Part of a small language model's weights.
Size: 10 layers, width 192, 6 heads of 32.
Training: a variant of Muon for these matrices, 185M tokens.
Each number is 128 + 32 x the weight over its row's rms, rounded and kept within 0 to 255. Layers, rows and columns count from 0. Numbers have three digits each. The size before them is the row's rms in percent of the matrix's.

# layer 6 MLP down, 192x768, rms 0.106, rows 0-191, columns 576-639
102:080118128069120142118133107135118143087109119133120066169137114111131082099131146092129076130188112095168107165121179059118156185127147158123092115166132103101086107064157099100118134075119156
099:169157121122126152108167149146109216182066140108100120115144138145131083116112183128176125120063142125159115155068140122134156163088140140072122151177159145165139086167188110134139097097126112
100:094096139113096098143119172094111060169194155194164103101093172143128124172073137131182145099161128158122095099170102130146171085145181124122144221135153066164126121119148078127093141134097172
095:159105067077129160077122128109083134135166097134136077141117138130103162135120138126091182067159089160109134118093126154156135211148112148203059092056145125064129201167081099146175127114199087
107:149129122088133128117104123080150079166120155090135117090120139162095123097163137146169144111117125129082156128136177144163181145116114097167155096124128137125158057177109181134155079137104161
096:123175089091095099101097175102120107073168088094180118095102123135076164145123135093146085135085096135168149110192190139121121175139153173133093146097100152121114141118113131126123121116122127
093:148055173191173107137117096103187000075072118157140172169141163169160084139106137108159198135122183094104149152123139129115047146125090074128132110093097098147159124138151117179080139092224092
097:122142105088120103152125050123136025061128196152144148136104107114131154163158151170089172110168143103090163125087107141100081092147146118086146140075104095076132122124181100202091087139108156
099:141119206176096124116084143088130180094022164075041126117169176135127131138134127130142163170179152140072147176121170177122095088133113137075194150108119130151129094147137129141086165154121157
103:139125141113134093164116115059166123114146131097131162131100136143142144109118118181119154062133186104071172107118086159095138118172124114159156119121093127112167068083179144140197042111059143
102:074120113069133145146118110150178166097160045190159101144114154149096113143139130105161157108105116113120123107114150066106073172085130088090157122142128091160104155157138097170085087140120139
094:142162203119107106163141128131104094096059112100094197127209152101167131085068112179120131100172133169153124135128114161116087151125096117112157158168157127137087129124081116132143162112159115
091:131112065164142164077084114091182122161153081162120130177139169092077108164155197134134109112100129119145132107126124150147115218134113095139108134146159116244133108133113162102156123094114141
101:105108113067101114121129136131133177111134162165103166136093117177099111143103163130146125117119081202185149186122118117167092164145168131126104166132180105130131131107088094089130085140119150
100:141159141128106085151111159164150104167150141228164157111110147123196077118099197183127118092103120097143120117175153143107154115137189078064126198115162104112130091132064141202080150133114144
110:145141086068140127162079083133192087158082167121147173084100144104135147117120133126107097113061088125152140190102099137145143124128122134129048112119121114159048115099080144161110096169143099
102:130142143063144138155179123129169158159169109125146137054141162138136136152178147128207118164123108098081131145116127154208153142151139076138191123102183130163102149192156156100207166093120097
099:128177102161115161120146078126158142075090078115162090103156125177153118148163105159193124142152155153122121138183093102137109081143110125160101084191107118150119097114123199136104097120099131
095:172114122113188118137200133147101135101138048171085125132104123106153142068137130089126130130108141105128085079126153119107113148112119183137136117134148106109103107120082127118125121133184096
102:099158125163148136095075126141172130147159161094121148132132179084158110123083073188135137121105116108163073118118212080101134180198145119141085136187122121084110061104107149125131180106072137
104:177143124091112132138133141111065128123101113139159172158132124194077092141172159177148104138159090184150117108117079085056140109164147058093169106138135180147132090119158183146150078140135155
100:131082156075091128082108145189135189130137076135114156160121116099079102138111134090116112174098136150113165144121149175108112135187156121186152146205121106153162142128138151127119142112133084
099:104137124101054142136146129082141096131178091112122118117122116146223155128146105145103072156135123148145146147151106122095129144085121115104178120149148145081081137080102135093115127129085140
092:112173139064104098145122177144140085113157131122093115171063115159089139205128154148114086110125145128122104102190193118150106140147111132149070151157127123108080116088136180131098167201096094
094:135176164124187085164120147164143129132164146148117200113139181163057146108090104067082081086130193181148107148085131166099164111131061163091078171110172158102154172090159129142147143112115080
106:114069131086113125115114113110104159086186075161115101153058079147149129186165113202140141134093115155083079137184137135124085144099128150115160150098212083114149165137129112112133111122142141
102:115087167129098223040148129131110112042189173160158097094124125137160158149139126122169183152133123088133086180131113116145145135133077074185118137119115135118135176136138123164101165159163141
105:124106132078113095151119128151161137088075133119107087171130146106094163108149114151109079140164149190138165162104133124122075115108140211082148184097158141179133146156148144139079122087120157
100:131130199113133143105148058079192164099057055190072125167089120139123035094129083102143109105165113124154129114137109130183181127098130117133154141176145120129171095116103133117129137130144116
098:188112081073083148180090114150106089182142122126115131124145052102135150128089113172103151078101108144150112114133089164105077127120173152163143179143147159143106113088156132191151169111084150
101:159164145126122147201159131207157142108156131089142126074131109139090145137099105122053137117157067113155220093122122142109110117164162147146125054164188124116145142134120113047126170143114059
097:111128147160076130099119136070168131162131030159111145151115133135105106158150186067169116146141120118103127114159177125106066180130158121158159154147110126128120096128167134166191091188129177
099:125123123156123105188118142168128074030119128126099141115146085142207121044124129128124139113123120067120162170161076138104149164114105173101109104168135108146170149185140081114128155124121121
097:201145127172103109113146089072130201138082076113118101130115149125108107129153123135173137087143186152141129164140154181158187141199166107114127162155162124134119115114170112117195125117119119
096:110119174122214108150163135127180141149131150124101102124168103129121088124084153174076125069155165121152176163106097149085067100119138116097185101112123132102185127107159132078111071107096076
107:117138117117084116135115187158202083076105099141146145150150146179089165133104194126108070130131152111153095174126170121128159097165157140070118075129100085096160107148148150105154133190154154
095:168154153083099097142088119100111159149128179108108158101151132108160125103150072084169127124126122198109139069087086106125153186105104149164136105124147125067157090074070169175105011101164122
103:097078185170161098120135105151113152151113137134139118098147150135123151175085110098189167136169120153155123113103089131088158145126074129172155135124137171139105141160121165123145156188133099
098:129140108120046131132095120138095170177200107150118132105175077179148137129122097056077105140083176086115098146146126118119175161147133158075129084202103082114168145157158107097147152206087139
105:105126156198186158155149149159072173140138083155145125097142166061168172104167164097152134108179132167113158139151184138160139109076139145204185132127160145128116120076131163114173130147141140
103:141128107120197098198102149116152175118152190096149173141067140136087179152151122114139084093067134148133169157105168109118127126152135135106119145106174143105139114107127083164130129084112165
099:096162117126198151110144158096155154152148105131125170151116145120138121186192119094136112155138135143151138207094068177062123197082131159124155131145115149068114168082172116114098148135100096
097:173196114149141142169122121106154160160111190157117192141132088099128149146136079174079108145156120059156059121157090140146132098137052107162104132166232050130169124097124128118099157171132109
098:109135152109160103096175141191165056192115136152117145081158164149139132171140091098169118162114129122054093125152160094077070126157122168140163143123141146096167121126112125144162129107090114
100:136146146135113123164054098135101165121191099137142116106162143095179096126105139143125109115172136111124136156174067156097117097173103155131106118150105110143131141094130121120163107051147126
105:119121140144150078150166156125140128073157101112150157154155121071164119125120100097111129094144072126110094102088136173134135077145093159164158089087144088131070113136156107122086138089129149
100:107135110090107095157095108139157128145121124098154072111110122139120097123089139153163183096135127169108138098094095132132121071147158135142129053085170135156146139148079145147157096105062205
097:077062139112092124129130137131131160086097085102070075157147119157078093086127102136101099097115101113103139120162147128106109192148154196154149161158120146102073096118187096139152104181162081
103:138132142134125144120126056168112145151074094136170159133127084133125182160136156126127115171141146154149111120139063104134089154068095150136143164081071110134120103111226151123120142104158104
093:180145104108066139155195121078114094131131160100120209138139089145032122169138118122133098140119155152173095141103110116108159159121095150116100102119153121159126096139142109127182144121107129
103:145167139167060106126095120170121166183144144081168068086167111118138102156174121147126078129088158105083106123180082120097123111192121130151127151155138131088107148141191154126088165169143123
096:126117155123113091084143105112167125145125155140132144140154134146144160140170093077069098091149122121101141151159144102089102188175201041089078133095076127090075112199130170139179106141135174
100:113126175152153148121122118116127118154080146192082170063120142101111160057158113109123096139143090168191139158121123138118127100144109099122116119094093104066067181123193068099106113078106177
094:151164127125102109202102153167163131110100130130156073159168111115143143135114073110099136167103136099156099126108168097136176085120135124110111157123112169102051129109199091117141145119092131
102:142159118145126135104114132088160137151132082052115083145115128121076194071129175162128082079118133116145155106176170127128109092159094087185114119114191123161124159128109158101134140070126152
098:129150095113094131139133050129117140113188134137157144099145138101122114189136122077126137111081155095163152117111109115157154145105112094080107116138078114142112139182057142173147093107095118
096:149080129174131132107115141130141139079166125094097116108147154106125085158124171135132194102075091119117149147115121098070135131192210032162147081134091075186106117126094130055159143086153141
101:096119148099110143134159143137158065105059156133121121134112068099117056125142133089087144105152153068118117148144121087145116131084079177149170102130121105150116085159100150085197131184148125
106:134108108161115114134116070142150082170114187056073142092096089146117173031119096130132164140099116117135084085106122100157210109140109110177135155116149151126095110138108129098136157101163151
098:074146149086107160113102144107120140142060129112141072144118165111167152147152154124131193114164124124135131130142151130144104118106126208145117111192121077144133172115144097129152124107117171
097:151110144139149160139117135141120114146074120066142093133179123153102110159136180181103104136113076139086171103125176114118123130159155174124096139205091132161133150125150148121139212134147107
102:186116145133059124122121121107192107109140145116146167133124136162139089116141112090159085138156091159144103101087152068103149153140097081116135111173159152104136122208125095142125083144164168
106:101174139098110122141152111102152125104198123132118088129158141135129128161125146180115144142077106098128140094170151069107148097136088136167171115143116117144122125048130132114094117125112160
095:098107122134228146105202101161130099121188148124129145121101161098156171116171143097141130050120145154123134110149100110132190113081131103099153125099141117123127117098151164083161027146161064
104:138112111155159123149221152164107119069099121103133100119172102110106144150146172094181067051124110143139119173068126126080128178162127139102128157138090142148143161114165069134136126134137164
094:144061137074120162128100089175100057128129125110115101131161171136164132131141138083160172113131151120103144136144125137080126148176160128104160093140139119081090100109107141149127186180144066
099:112139124126122093079155159108199084115149119104129084179157157138170083053132130091119121134079113089198118110165125135114137146185195123148094105157121118122149130143091086126110078114103089
097:088094131139093061074165074114042178102103138125095135108145147118114135098154149137103209175088090155106146077061187143180074079104115138092162063086083098136142139160168128119112162111128160
097:146093136155110180124109171106136125179156064095141163167099140109066127111103075193112149117154166124072103162138137153173057088133080162154153152142082144110135093145177115142069143140066107
103:162142098157123099164096154170091103086135156093086120139081116098194106173143116133169093124175115135118095084099168103133157179152104146094194075142105099103159181024103129164198130088165166
103:101118143110187126115094174129171156129156109151092166072150125109162109148155139130152129159138148158105138149120056161085119123158118125158146094131067129080109124146142136176121139142154127
094:124099160140142094135107121095180191072167104168121163114089159156119153176116153116089155111147144107129131132128136125150082160112097169078119115189112105153099145133197133152125159150135097
104:069114157146088129102135101176111175091126085078096120134078154149134160152094146126203132085094146179117153114127143123083170126092104093108168147075022157105130119171162113154110122183165109
097:090149122150077181068169151111079155103097118106076048116100132081152137164046098063181148151111149081152079145126118109185119128133064137119127104112071096116140114088126157098172132163092151
105:125147132120141158086117160071199092138124156143101104162080156136150119101122116176119131125114099102103106089184127167144104103116173150154115065192144114135152100174144154069128120110119102
104:129127128143090098100109124098137140119143144123112159172158127114099128185148146133105120071178134148156155155093141149159118109158140100096110129092122104082144111104087140144163221065163086
100:084136135145114145130148102131077152135116143126168162161120162080138124092137186114125129126139106119078131131172155192115072151107066187177127108118133169132119130120191091073157158117123145
100:164112106151117107147079129130150158137064173022090144160077115131139153129075175096098151122220130122160192145100119084124178122136142112130068076110161109076104142129078202105158139126151142
092:141140116073067105124118108147106128181162105114199079166094116119141088075070116135150156177057148147112086047108135135125089136123124145095128162101055184152138129079148113117069159103130139
104:151114101104098094113125127130115134161125147138062162082132133089121136106152122105120137205171122117135141116099141108082153104106148098047108187089122120105102151091160125093130080064144177
105:158181167154105139105163161090079159173134141153145120082135096085092142113121134117134162134135133137136194149060152076125144095122193118128141129112095119150130130139125122107198155122134110
101:096081161143121166087167195105152121121120105136115167102133136130165206082120163083138140103140159112107144156119111220141108136149185104141156106115082174138157092144151149104131151112157142
097:145121165123087074115095127130107145096077115100097146110174121140087083132135062104104127111146203185124139145139090105048114105134170170170125086130132102085157123113108129102104138135097126
097:115109164130086091165143184108157126090138187177088153079108138123129082170115159076143149143137096136088070150088099105095146166161112100070109117111149152107139116120128158206094099131150127
102:106129107104095080072124134108130162098149128112136103174111111106171141146120131180133055146086090070133133158157172034171111177096115148129111171144109061103080143078161124073114126131122118
105:137111135127113121147133160155072135065086169176174137180157157188108128161094042157080063180097206201131097107114130112149123119133093085124132136208101166171147154124143085114049090115114171
098:147110148155127113127161132157156087115110145131144128169101179135103182152124123141145133163148114142142156041113097138090157143086078109157132072137115199119112166118171150164177156114115173
106:094116114078111136129128112154124128135157094157103074101091101108159105168163124098135101091126127084130092109125160093143102124134104106142100118171114147134127103098122163123137179135174194
100:136133127176152153113160137146143129161107172107138100163143123145193099121144150089113133140146108163091090126196176118091105143114157199161168022151061139160110139114091139188159127114091119
102:140090084096135130158129131207141132124209083194143092164118175133180087137159110035183138057169053095124164140171115137153132131089065133104131109128122106103106092166109170123124117170086118
097:105107133199193168135101154189125187090137080169141075160135095096114081133131120170142128121129137137195114102113111133188163140155191089155151152143097104074172147121150121155128173134158108
104:127161093184120059164151114107151114124126126179151132106103146124093133094182074107143102111134143126108163139175130140105176115149175155132151150089070140134108123094155156131156141136152112
107:157150080171119080130124150097133119024132157085124125115112094114124105121140135174150096153121137145115129136144107108141052104177140109137113098088140141088151120133120176178101128137115166
103:103115107128163131125146126123099127170057173092143085144110154065141126166120128086161090141101080153116125174117096141091087125177109082111100179083102163102104136172138064180054079135177121
103:089182116146108063151099150183105134144140112143158117099148117103105132160093159107111140138153107151109172119089097121161141075080127120100126107136115147167165172108155115113162128162112141
096:131075185135156143127142191109157181110114135205137131071181162149137106097169159175155132137135165156084144145113096133211060101111143139117135172182129152127125110164168136179134148115174127
097:137137166101143131107143121108127125105153163094141164147114143100132193130180118165155176079157185103119138127112097133108091162133060219126105080142187181134120139118206090122182168092156212
101:147142155156122114117133110120122119083181162148130108155162106093138130141171095172179113133127100153129083112110161131131119128131191142079081190140148091089159146144124085120129186141155085
105:167112165146122123061120140144088058084139123140130079106112112159122159107114110157166120152045132128161118063123135137137148109066108136179137154138138132161172119112134109183122071133127077
106:128104105132099121085117133087157054090126093031116150112127160130168152115208145149103132148111201131075125138119142077152108142160088105103124146091166171151102133137161135113096152103119092
092:160148110085137097109065045106097092101102131102144177084120137115111124099113097113109161133121114109162142075103177136154194108100171114082125138154125146038060102143124088119131135091086140
098:123150151111172108198135111145080130082074147096128162124146186100091178113181122122114183124131157096128106128078161232167142079093150064139208099082130177129144093092138117171070160091084092
102:072168128153161152130177126127098086122190197140129155080103137154156148093126137167088157140158092143118099128093112123144098138134160155127175185110160079079135111086104106100130095135113120
097:067077128166154082077137110126105121147119159098141090168129145121130105119112119099099150129110108036130125144134187162106105116144125140066193144154144125104121133141103110082142102058100117
102:142161108096146178108132130175185155181171144130112113095133190149114195178087158121145099139136170146133012152134147117137154128181049138120181090068198130138140124116141136116177138089083101
098:100143149145203130123118132135114112102119120141118109124036146126165126119110158117178126080162169129124140103161182109184095135096160164148169135125122129170183081061169085155150082100076108
099:116137164103150090125106150147149105070130149139137153105128143101145104108088109142122167164086148102061102163102118092111181090150121142138123140146138159110134128108118114105183104142143182
097:112174145164122176150122116113156026176124109086122080061143104111117059127221143153080105121150122116105129167096150131153159125100143097130170148151084086129099150164106126145161144138082153
093:163129134106077115101182086136087128150135081082155085167100123092119108190165163167110094101154094149142098166137169123142095106122098091055130144138159121074154089130147098146141135113094104
102:114117132090185139062109131078162121154063129067053085126097144108082152105119150089097094135134151113193121109128120160120126142142102131160096074107091100134148158123083156059144104082157191
100:075130111125145073188121145098195173128099127160141133135134126084079136125103085157129071132124099115115128144131108124176145156162126142068132076113126171128100155146103147152136068084125175
097:106085141141184120137153149120157157116102162148117128165157169131124101103057145135164085089172096119094132152114145144136126121134083121061090108146106107161190148181130150115118086114132079
101:169061119086090112118092074088114165160100129122147079149148096104086087092143126107118066100146127177138109139140123145110181082117132191143123113154094135116100087149148131079105124118144090
100:150156115119192104082159196118139127154054160113162190142116176127165194150180136111151129079132101132088183182152162122138135112087158108146189152084171126067155128092148136151152079094114144
098:165159144207141126165159190119145126145120118110193138097162149142101124149165057124180125079120134094099098150118115120149097153128095180108163130134142150093147122115083141110147095106149106
103:160109075114135151144050184115211148115116122100149168124146109153124203164103085116168175137164128121109146157151115118110153050130162122159118128114103149158161137071117114126134139097099100
096:102104100129079162145128117100066155129127139143196119111120139159146091159187087177079120133139113133091089099145128105120178154152073098165113073144129173144115154091162129146086181135158102
102:120115172147052103138153092123110139140123159122117143175145178186112172104118164137203152170166141137138201132185124109126078204138197202129111158131154106105099136181126072149095137157124073
110:198127105087096129128155146200110175131116151088095130190162128147077140101097127172180095094147107113120158091081158085086086118128145169116141138224152075132122135123096161140162123103148122
096:122133102095157109145139104166120129128093147145081129101200112078166154157090110148224144103121123084163149142093145134153117082112081101150070138162099163127137113165124142119086119076151154
103:098127125102161142124148175111145115143136106099107129099184113134083099094154181117163156129174157113134147145146145058121153111119165122129161147152142122128098147127131140119110073106142106
094:042110076119100141094134102099081143170103165163113118080094142123151097090143115077126141140071090072164130133079103093147119091105144098078079147080126117153090118113107106078080098095129146
093:148114178099133163120146138156162132132136111137123121122137143141128141178121166174163147091146090161113084062167137126101098091060083090165097143141172159128120144118132185130103083172111044
104:153111143169145124109044152121173145171137098152155046154086119134172097121100101153147150114127127095112078093120147087120138112124126139192165079092125074158143108136113109108108109114125139
099:175114174200126121075044109125183154102098070134117113129076169068116115200150166126097105129115060144112167111143198112087107143121142105074104120148114134160128160160170118142136105104155147
098:077151133128176134093144155224160156066124066126124148130096092106109093156119124079159110146126144172100045160102136084127165105107139096147156120142160194175136094140184087116156122120089125
103:076159171179164159138157124117173107059179100136091161076129110151133102144167083128117114112097165169089156108123184108137105153126155149104136145143140115120142097106106138126121124100131119
097:138164112128174150091189164139153107176109123151145140164120183098175097163102087147158132146145142137155204160124128139103138114108131119125083080137189125149116091151156092139112114134145186
098:063159099134197124155145157243072135137123151089085170133116130116158127171180160161146140137089160153114083179139118161141113113150129078132140090141170160131100155119117112057105184108156148
100:133167106148167132104198103098054106126116141154113137077152057112180130122125123137094157123149057143160086075072137088092121117124118148128094149161121086117164102160059050106092126143167104
105:126148142130168097162136135129140115141113148158085198109050108125120111100166109137142126141127132110142215169136061155153102134097135144197125190129150123138179135147172123102080081127099094
101:129115142136083118132186138090099153144053111052141160154117106099152108149111131163144138087079130113075108171173173162140140138129055149156128146111098117146139111078096116153128190094157116
106:133121119166141165114116132146120139164192153067133099118094105121173141121120131128166105107146162123117089180101136149180164142116151146119109105178131064077129100150089118116163083146176121
098:111150095189122130107076144108196111160114183131108118159085143136145148118130094086108088170142120157152074114164124160143135123080142159108086193157208164129135093130119107104154100115133124
101:122120089124138136091144102111105150126138109151115144078117089068172164092092162144117171160072091134111100091144151140166111132137187111155123152121156147129159130136143104163130098138127106
108:091148137114099100092139180139137119089157194082138083162079136145173087172141125144119132143139159152091182123106081091074105122141117177163170078152145145072119193112099194185125070064103066
104:130186141116096061207121150060121113159116136134144125064132122077148167166152080146151135138092089139136078149082129146124202095122072096125125148172113200138088180100112111115117114156152104
107:098177140117160038124151172133117098143137076119165123101125108169159142119086135149111152123109098087126082047149108111135184078128106152138101093110127091097132153106084100045113143143149120
100:173140133120134111188153114183129127095068193080089142156107133148143115131106176167129108153181175208095120192123134101124129089134102118138115112117149139123147151103201107128129106189149142
101:144124091035149114094079125116161142119136108102104119131149124084057105124093094118113102133148194150152123158069125112067121158136119091168080197063159153137133139091120108127171186130124079
096:109082178108082149105084093079115150091086078171143141113160119076132107092080152126171094158157132140133110114141119127186137140138099149087119138158091161103116149128136120110054127160096142
101:154094120106061176059150156103083149083145194122100096197120137124089176166121191098160096146157093123089133047097124128124119144116133123062139127161133154150128149141142080109188129097143185
102:142126151178101119073159102135104156076170101119130129057117121160144148149011091118134136144159164112178106147093051111129112134104166206111092126151092126145161111159124148125160111129121176
099:073128106167085111123088125167081087162118128126131116124094171149134115065111110177068125125101130173115100162148142093136132159114097086161086121142129120106146131147123138102161140149134151
093:165151135188139102127119098091077205110162164096125122169168182117093150114144174171057155075182088096133180121087102084180200102115115126173165082185142147146155107150111140101087155117134143
093:141178103137081132131129147135098110126129162096095149114120156193206112045098117115147126105176111099146140170136033127120182117082161203132150117115123087160127085103146099098094087086140120
102:185089140144099127161108197169157140132169140159116173146116143098091158134102142101098185188084149130107168129171155131138150142204163140101202086108094181121123100149124147116170122147122138
103:115094182106129158099120107157128109179142119134062119115088118164074107089152118136157081149143143116146172128163118106093093170091158097091072052094077093138112131147127165098150186137151114
101:110149154140120142127070139142137086103141129164198144176156176164153110174124147161138140161076112109176110198176089202162121097163143135149203139148085095134111131198143116109132207169155109
100:155119121085097127154083116123127158122102188127124109177098132154121100193098086130117110127113141145112117109150117197164106135127112164146148123160190154110176149170128147169083109114138086
094:130178087148116150163102100217055153093114097131158125122123129126088134146190155108137185143104124149155135153150173156126139086067116100155094085112142139144127174127123146113140165149121104
103:098148191152090140125131091119097065166148096160152067094134191163138168125119120087092170191160207130106142137162138109145149119136092116160140100162114139123115158128066099146171142152116153
104:104122133102206101129189119125168122100040184092122107140127099121197207149088116155122098112155093169138129096127055141130095114068108171163207220117139147161130098102167109165133198109127107
101:181095177122139176138115138150096025161141145137106150114096173120097145124114153124107080120159145160128122075081090112189087121161092164100168090088149120161136108142112153083102136122078078
106:119129155137140099167107141085106117057154151083192124086125057077131144168132075098156124197125150173146141149125116170121141121147142151109104111125173117127054109113129113144121117094128116
095:152093198144150123129036073107153114100146141170130125129126150094129122132168141147192151189126092095116136143122137161129133121148079124148139191078166161108138158180154162171103140133111156
094:134114108157156120099192155115150128122146117144107145121088177117110189139092099143145193140105136097069151118071151161135127109108146092158110127072132115159169154149089133201136092111129084
106:118083122123140136105091090120130159136147114092121116112151131090114102140058143145116135115116139115129113094141130122120199106136124147158089120191161108170117138100118085121187113103140099
100:189095154044097191119128125105101177136157115178110167128100085076153105101120139200060109062078089124164125136125112176184160126132094125141080135189117149067118088114155155042115096178087154
096:150079148083087147149111114074112145127097155178099184084146108097099185080121097084141131110129069121139119126120063117166144084086038124150093177078111125148145119134135195130109091062110134
102:139126115118109118088103130119141126060162114120144203151093182139054075215128148184151151147102157126157056137169087107192114105119113099135143125151095164164086111150044122099125092134149073
098:079167109138136105084054133141117106083147129147169129148175190150100123062094091141135061140079153101099075126147165086191085138091144147129095108080136140133099112102135164076076102097087123
100:145107142186140142134115074093077128145100142156133164131178074073151120154145125168035080188114100157053066119082146140146136158152167124111142150125120133074098090113056142087118096120164156
102:117114184125135134077094177121140176128122127120088112100171155116129100097103123142123098164164154079147129105137117116100155082141145111145160138150122134103152079140122156129097138144171143
100:087144126095155123122161108122137112102092117093064198144088118104074100068137126178165136102130126167104118181130133099159143096171174189081152088140119159144071103073112148081136134091148183
097:140143203102081145149116142094104095187166139170142107144124109145161139100087133160133123186140114124055150106092106100100146044103156088112146158116079142128127130101106133110121107130101130
099:084135134157198094147122117146118189139191182104130162144175053120153142123109094112121137122065158125126202156180125188120173142104135157110088153105132146122140132090155081153122162108153129
099:154125134156194091184124127166087127168106166153112085157122164098083126106124144163150069154123106124096136105096102107159169122075104158159121183109156085096087171099151095103115145104101079
102:165145140077051167180139142178128098150046070089174159207166113109096071155123084138149152137112118137132175150082116081191051160159115153109160103142163118107137170130132125169113046117130146
102:095136123145151097145157123141157134135098104151127141132168087077146128128150114117164163071156155098148073171157141147185094149155159135167108155058126116138124144111140114089182162156179128
100:176145128099154109101155133118142113179208152086137160112170131086122113115091164114116134046131183109141075104143129111094101098122117164157145138060125148157158102096159145146160131185061182
101:147171169092090148118147071169096152133125098209172134161147146109102082157163101082153140105152184152093172144129138126099126130095146163145156180175130112152116181122129113173134100116165101
103:188108124135041161137142153080157121165141146160155073157127097151127131091151155129173096132149166161091144120131143136131186127128111121126181137138144158135120137081151174160117099144081063
100:091102145117173153144122136118182134178100092110135090157085131194045130121113132194105097087093123165135146170171154101127130194082130164101131136130128165128129159124129099147081139102163134
099:169138140164148187115095151063085111066143110158122095084148182129174078106155106114202122122099098109127000129130128135121131138112110075089076140115091090080198128154106156189141221107155138
106:108152115105116117186128130111142131130165123138125156165107107133093145108145145147132148090091135108147060122078177197073129145087044126144121074143101122118172132101135100086153097127100134
095:144177183114148080127108141118144160141109181129138131111149106158099120153137088146103106131174118182101150097152107122165164121095180132149056141123097155095067124150220142129101134172140110
101:172144166124078116141108079123075159108132149116158120168168110123136049107152125109089122084114153152194116149176139138165106156161111086120102136094171082165104138148098138133129076068121170
100:140163133140136129090180129138149163119182107151119095155076158057162138067122119177165113164082127103152085129129115166121119108117125072116112095122122120073143122145093171158111051162093087
100:136081114126092137152171156155097100176090116127118146094156069155173112109086090105161121175088120124136110162087115110136131105123126148150179141141069116119118159181122129055174051143080123
093:123100096152117158142106170091128186144087143136094182144171057092118105112098159157136151106117063068100137147179166155113126076210148103215056124190170103100136132133147128143135125122125101
097:168136137168087153144163132168112172119184168127141118037126051105143136096113168119065096086096071183100153115112158153116138105127145158083112129174154154111101168158107151115097136083115063
105:098132142117145176139163152136141170137153122103076144122106088105193108116143105135092152117114129115144139138160099174097178082058138079195143113154116128083145109103124151140164077145124126
101:104174179166084165079174108141146174140113078162063132164116086130065145112095124180138097180137116127118114118138172108140124119117158103167141161061147139061173156121199129162143071167130116
095:096180188115166146128114131142129185107094124163116147141141133123171081124148131074118094133098089120192109112181103160153166124173138106111158117156126102123141183121105126161143161174209113
104:114032152106134106174140122110140093061106065157097131137093128153131142140120119129134074112115139138067092123160149158141119117130094112133122084136122081141150149137169088118095090124110060
100:162087109114067147188121157125126146115147132191114105152071096144125148136147141202117151089135092148147095122109121090158144115148123151122126092088162127105125126105096114104093150139077120
102:168160106109140152105145149122196161142116149165117141117100121145136113162168165075079137165077166081120138141083150099165141110132148150111132109114119117178130202113097165136097074122081140
102:145136127069159121154157159067150118114117103136145051135129142186163139191073186130157068132127072198138134071136126095155142079086132146101133139163167130128144153104095134096085074116109137
096:097169179146141123125135193124139131148162161082168102079152152157150108062159138165163123075110113124134081148166192086125084061121070083138143124100159115106125126152087122174145122120119099
095:153084115146211096110153099116111085123142121119109102107178124151129129127153158184144073161104116167056130099136109121171161103124169119123204173149119071172167157168182127112133168104155092
097:161164147097126095113149095160159107141171106127112068140089140106175135176193158166188172103112134151151101086144050137129196096082142106131129123095113137120089162104121104100125143130129105